From a checkpoint of a small transformer trained on Wikipedia: RMSNorm before each block, rotary positions.
Each number is 500 + 40 x the weight over its row's rms, rounded and kept within 0 to 999. Layers, rows and columns count from 0. Numbers have three digits each. The size before them is the row's rms in percent of the matrix's.

# down: layer 7 MLP down (transposed), 640x320, rms 0.142, rows 145-175, columns 128-191
# gate: layer 7 MLP gate, 640x320, rms 0.0531, rows 146-176, columns 128-191
# up: layer 7 MLP up, 640x320, rms 0.0509, rows 146-176, columns 128-191
down145 104:572482483503521515493479442477472497551475469518521534503504467538484556446512479470518515581502473455488546548518536469518511459541497443472474503508533404483554482592466518497520506486457520
gate146 109:562500491460487551522515510455482526497484561496451559493515595477543439549468410458512533455471469481554426479527507535552451481500565565485487487437469487517449473485596470497476476464439464
up146 106:500435534563544547481531567467486514442500455502506496442460477466499482560463563485489498532535514458529516472420490481502514569529458532506532500470505512541522551485544545497480547514484459
down146 103:417542500477463512502485497520577481522587467520433476476502436511487481505517488529471457610513486478502546525435510521495495463530511492518439449511479472504507513515496510513578512509490470
gate147 088:466468517403497435459456542467466489526552553445478502469515556514451502510460447500400452557442504529554486544428434556488468444453478497515463499429523508455509507528507503551523439542509509
up147 093:498512535596476491422486463476483521449483492468498448454477549520504525410447503505516447503411558504460475492471474495502509551482442444514471462534535478427479555550510497475511520519537552
down147 094:471478503541542512504505549503461503510421489537371535528496503522474471433575523456536439419467537494479488476493565477548517510489518491487494491489534522435460490499476569475450530562497505
gate148 081:531515417503543418537434455517476509530504548485519580436467581507570431531522424552551531502491410486518505545485442521475471484468449496465516530532487510524497585477507552447557451428491485
up148 083:516501362472527500526493450481450535569438421457493485458556548499482477564493515495499570552601407429464523477535513435482545455518541491531536467504489486512423513521482481446532484458446555
down148 087:496628517541517513526590554467481468433540530497543525550488430580504495546421543494448570487501508460547450455578547530529542485474482592492522494545517500535556499499540441508461536559498488
gate149 106:491480550509467466522496499474484539516479466520526526441444466548541502525496484471530479539489415505458456562505508459512528494541523547484526436520479576547510406511553500480456557434455524
up149 110:469493523576535442491524506489608506512472532560528514491463539491490506478551530537487502516476504467537469466424518493477439502466410476501471527515565552548585524493552451545463514472550477
down149 104:466459517488448554506490542494449545515514536533466449527421517478502493551450492637479510476592486439488493483493422530464543500537483543524519491432509481481512524469520494460500463490506463
gate150 107:467491474478544477485527515502494573416506471537497531463469503562537520490430538542482536531469442514558513491444460571546450450475503589543492474508485535527478474507537481483528489482498482
up150 105:469561519517492476513480513500522478541541494472496477520510487465473508513551509506454536526471537499484531492535584528481481533513443530498550486494548521481515469578524465501500473540543536
down150 106:536504508481467544512556512515536474510487537557497485495613440532515521497504530590416550494491536479443517505587464443490511495549392605513435459548529559463576428477527543488483523508431518
gate151 104:424562457404495428435447520527497487467449484489484445542496512481629494483495531518471532561487518467496476483507529516516540475524528522560504543479511641519525515515514548450515472526518472
up151 104:444601535550454550449505469492503506528433466585499562492537535471480447420486519494515510528456492493520364577509502509432468488484545569463518521559555442509478530536456556543509507486495463
down151 100:441409479489555553472523505534543523480496434498563567508531469522473487447504518518511554489580581516510513512501501464467512487505499455504454476509510537575451486425481467450492580461458546
gate152 109:480507520473453562511535496535569536481484524445608563560506535500523473496565596485554568496426459558552476507475530443558505490567537484518509474478500500529498444558459555491397499495514419
up152 122:498546492507523557461524465569498510462507473522533586419546518455576555508526466486534552426506536477523476518485508450439504479559516494416557473515512456527429432533533476491559552537569479
down152 104:525468485473432477506530515509526552540467483540515506508494520507519450508473525430464534439499538540533448543571539530435534468471492556545516487451423495579505494456452526428435496482502547
gate153 098:491507433534527540392505545514453489546496411516484526450492516558514529527504590440473540459418494549535555505526509500537539516497571463463515520540565476503504528493527514599458489511540453
up153 096:531535554513509567604460523498520430510509539458528519531528461433528479529513524438539479516500528561542462486503414518519498490529465584621447469504499529506518558438472493496507457447448506
down153 095:497470473509514530420538498458446537545536448489527468395456510494436558524517468503445550461482448448496474488535523464603519425512523520491528509607492524482530502470540492533465563569432460
gate154 095:553487511442526468494521498432473509524449523515493418437567464498472498502480556513477569499488509553490532453585463487498449514573456519499514505515552483520548528519485526541529525463563506
up154 097:415475458480518508478464494523500451535487454482430479481521473450469414481548501533557503558573495428449496520434528454511506439556531570542458522469477546524500513508487466545523520517492474
down154 096:491685485526461530575460394493463502472468512524536552517513530593535501479536513473551472525514477535542511502489542436493566457477434444472484483486502465541513609487516492446457483493490545
gate155 089:531549521436463467533580463509504471495552580500448524486459486443506400495480554504476467496503505519476544550520528540478489526483498516448458510419502493470488458497565517512413477517494460
up155 093:470471556478517478485539520464487510516423501480485492465468580462514453521532539534467500531440520436486495443460564465476458513549474472492493485489482458484471470458555510513491489490515525
down155 095:519498513529499552455483511491504461394444437460524476505463499558461469539615539428497489502455537475493535535545505434501492541502511511490457496511480453501463472493498450489537507540466511
gate156 102:505522515538514493502539470530485504453436436493502525509557500451523496527518510507526523440527525532485475516497495522492491520490492518478452491518485462506479442557505473469468472509487439
up156 095:525499501490474521442573508495518522446465489437484486476458544527478511485586433538504535497511509518523398555521490473496494462510347520500511495499532458463465499504494496463520583475477534
down156 098:493567466490498504436516425482516487529489475540473529523558446542500452528582533478442469481497471506521533429535567523474463506477511494489455504463533501432468502518491471539539470485511459
gate157 091:502499489559546404530592559525498476504477448488468534432473565478510487493467480498545528525539506562559461406518527527523538538531525481501438462556555477555518522536539478555523502459493520
up157 093:487561477502593522522464556503504582474495471431522568485425526497432510431446463511478508597488498520531471528442477466499434503500482477536503428463550563537514491496486485514490481550512410
down157 092:508447515494493459491570455471488432581517506515529540510463383454499484516495537479525480466615480535509486536470502558494507420478543504450539580549565448498520514540430485564485510468505484
gate158 080:505488480525518476521530473537507420478436517474499475503552507413572425473437566470484586472495537566520536468419529540525523512558426489526529509529563485441520501529554569506555489510554426
up158 074:553550517462472435517496489538557487458547478489503474464487482512509464548508450500563492525475470435494510444537504515445448486396521514558551543500431524547587512493543507456517498511447486
down158 083:470607482539494465526465504554509503442541508545429508443474421474464515510476477523519545479455510601497490473494497527476506462525494450503505473513515442506428564538450531522528460534494481
gate159 094:545479556494499519458522537426484547444534546486445471515500526452496484500623548544516516511471560476499572520524481473449440449485554512509530547453452517483476399427487466412464485485510517
up159 090:435438533510561568451498570427452504534508576548544530491458483448484517501515520492500512424527544535493486407537501513494566494515451441450473521465509446471568398507483459551455471501490571
down159 092:535577437439487499554517430501513493494505411506516444481520537505460548481527469477518474475440465451522566512464515524521534531492494532558503452539447518481493604505542519596503497533445488
gate160 090:489482535470547434476473507548484542459500451516497497498540525460504501524464529477437500494493537537464553524546509570501540501508511525476562470453458506525524551486525498483535579554472482
up160 091:542567443510519588440466523447461485469469474535501558463446422546507449506513508454511549469424491484587491517455441429552486514501527442576519487471550504459568574472482522483534427518530463
down160 099:515552524503536537475465459464482564491519460515420546459497406528524468552563487430488510476568508539535507542484492534500496505482503499497577493471470544467538586416531558524559528487545537
gate161 100:495495519416479562452509513556487494440540583508472527627484444445483449467503454487600528499477520499459577545552549502490503511494532562526536544512502500416455520578524527552488501397474543
up161 100:438550502529452480458550442478467518455510440494474445485477480548592522499424585495488500446535507489498474477499535444471577511512443522503435512532529523490494467506550479403407464515498477
down161 102:474451556494504511496457515496507530490551498522447471469527502450430509404500504511517503504455501506510515549532507548463468560527512442466497577493533489563428513486476512480559453410444464
gate162 113:435509482562475497480495499577506487544577478513469526470492582557440486539509485418564540495495506492537509496507506452494411513614487507556466523485540504470502533539490545451448556469481506
up162 110:496484537502538558467510536507511493573586500457489517409447541521486429544487529445566512467456489590444462505477472489544508513539570487509501618521503519465499564520498451549416500618528562
down162 104:523496498541519456538495506530509475504435468504540515465591542480534507464548459482506504489476551552456546480483404528450511510455521451530505456474510480509506481496480467489599427583461507
gate163 099:522582479506481512471475503500449431449440483559449474524431606529541460524471483542556517496504499558563468514497429444522581547449436488467537485517502552558513447503525557447465450475482553
up163 111:493475441508565503475573474475471476519504512421542503498531510518473508577473519447477503513531543515460495502471450532501521492496521515515440525463510413549557472577491490509503488519486489
down163 109:471577429470538496501590452486456477411447455446499489522470581526408514568526497571468464530503469510520471491499438543469562506545516498492458526459454465505516456569492551444535522429492516
gate164 099:550497570454502579485615531464545385474459488514445441489441514530482512522465482471508531523498519536443552563538506473533487447487514478554490483449438525570529472495517482549475520518508513
up164 102:482485424515477477593502522491537539513516455469556585525552497511453544556535490534488476491442454548477504565448477520457529492508559537451536453489528553464434551542429452504497492500582512
down164 100:526470535494406511415510499470530502468534583509496509425460542498579495440458509453495538529551520525494545502546463480538486496489510526453488522523480498482528502556464463457417518490594436
gate165 098:493448477516443452541589492460458521506539532461494434494507533517479525506491530597458476549512472484461403538479495571513463472464590549446443489605496515542537493540501488496523463449457436
up165 100:498481540399470469472495489513531465549477440474490478488450477516473473457548462491556492510503541438517526503448550471501502410481474526487502475543532502534505536447470558520535547526472511
down165 096:492502468561463506511552483399449539485464424533491546517434509507533435473448458553505548469496423557513471529522457523552521470524495530483496468465507556542519470447594507479478503476445513
gate166 100:486535488506605463496473444504524554529497543499532487561538515476473482448580579594475574413543437531484448523498504516583471459496526530487496491547514483534455505514437543482616456446510567
up166 093:517499457520428455501500569463506437552443539441512576517468478551484534403465549492475569466480563499416493481508485515558513556447481645516475512463529517517505490505431473500463447442558510
down166 096:467517499503570511467462426503488533504540499566517406513502520490497456507621483574453583519566412498504447544528500532427525476512503446535516489538507462610468507525461556496545490471476532
gate167 100:456434418438467471509495560512514446533545525471490500499485450514483476433551510508507552487462540603479507536430543429505510452531484489487514560536446519469520564507430492512493422503488515
up167 095:513495573539466457491524486497490514488469503485474547505557462445596492453486550499471506535491431482458421510519550511498423603479528534459483459500509557512482485512548496511507428533445529
down167 099:541472550506477516506501530505464523512507571509489479464536478561545444496558515451514528524559465444546567487493472464487429528553563441517534499474577482514524535489559544485518593432468477
gate168 084:437519544454542562445459517528497442471556436513493523450484493497491535599520481450505480558550534458492500514421495524551509516548559556587527490552465500514512414463569520528560492536464432
up168 079:532477417601477476582479445487454469535465456545475529454546494462510500504515478507447523446489501530599436487560523505524484513469460502570497492488556447481512502480486530486444516466486530
down168 090:484491558438526434530477519579556514456461474536524460579470450484478526505529491565412501469524482503518540478477498558545464507476484549511489467525510451438452437519478461588506451463503460
gate169 104:391512556537522467578514497506511485453514438459466553499456468507495511506461466482481541484514486521489507481540557536527514538539587484528469467532521487469496485508507460498562459592481541
up169 107:480539602495523565495486475472555537438498436493576526400479460465509510460483429524494524459525482527478548450440499485528477448545565539539501473450489465510519545537483532493509461483482485
down169 106:526512515478492575493505514469477422475500452541450445418510457522460515446502481428531504484487572582523464495488533509521526463450508633498469560495560518401482480580497528481520456512586482
gate170 097:449477519490521544506491454452476541505547481482557438512535493387484484521450479476499530478536443531485517522423531428497467505619503514525509500514528403518493533441494455591456490467429501
up170 100:474532479439513497516580494442544521523507521497469550456508479485474484523562455524499474444527513464512477527531421505550498461524494517487497515508520595448534457490501438531492471465494423
down170 099:462500451455537491499473448434428544517514485472468495564505533442436568464475473496482553508488512448503505522469606451504490436595544460467527482480443455532532545554577550498417447439424512
gate171 094:535498529486543495535458481548502475485472495483442445568533574550520493500520526501491463415497561452471540517548492494475505473483437497534479455474455584460544590537523552519490484557472516
up171 098:482453516482493466456446511575535514574547460536472448528562504504490458510463472466557474454407504488453482510544468541503525531460458453484484534447480503506541545508502495556542512481579491
down171 097:498492486574543508494469524546445459505537476539485495476506583473485518589531513470458497535432473494461533552536463469509489490513458538501550489521499473462530489541555486494545537535473500
gate172 091:502552509561505478525447484435444496538499461537545489439479571541530508484476567555498501528543460494501471508498529460519542499518550550542483510466504473484447448474492534484470609446590478
up172 089:500499481489600514466474441509506531477454461510506494541485553521540474507551430505491492479538538471541490479507563426422483545500487425483419437476516544495622528491485508512527426518459512
down172 095:524519487568478496439531462434479481539553569494451502471522447557497482528454500454463501486499455523480539439553495547506471491546518467487534503510511529494461534504487530486475494500545456
gate173 098:505515488524579446467454522518504440488529458528481513466462488522487519592446540487510545480535532523520481479466560444487526537478536479571503519498531532504464483536477470512432505470501495
up173 097:477452476497538530522494450562481406501490481522442424449479507522523458499536537549558477563521547504523406544498441467531513471575451481475529537495492486442494520413525555445436483454509473
down173 099:418446519478537478482527558510494571460443549508492521510509473474483541507434480487439483482530477447424448494523478527458505446559489516574525552516517475416515575467479532537555426550511508
gate174 097:503530533531466482516488556479501473570511475479511454463463523435580445523571515497506478469526473532568530508533544488531568530510515558495486410489533475489455487463553564495582464559474489
up174 089:526516503496400421506489455521553608473506546481565471478454558440510455541574463511503487517564512562488600541432517525517511496535541490491486485483528444483458467472542540567561503550507621
down174 104:527461493421426480453523473541548573467529576569516455481520529510465546523504465518470563490530485461455582522429493544530497503572545472481490531508536533494492493583483487513557498483499518
gate175 102:476551453526500480472487530566508491522407471448541516527436545502478509507484510492468554509481611512474484544532532433434470545435529535450423465475502515564463462507478476454456476444422462
up175 107:502494473508519482477453519490514477485470482472508441562548472533456472461461535515482535489505469534494503470567480533531494487456571485528462575455533440525472546498544458542560441449430483
down175 097:511567543457483477510444460544496543481556506516385477408502517464445599467522500480551500459494465455526528528406555482518555480521507539528581494586506544493526499504570575500521540554569502
gate176 107:526482554505489468551516563564463406517452569487491501532469494548450475565487542520500550519499515466484507571544523539460486526495448497467475480526488497520398481494511442503530582493519485
up176 105:525511512479489440504485554437401467520464583497523497461544500467531475466511466461529521486558523479438555396504541523488479487490500501503498480499536532411481572511551450435481563487505540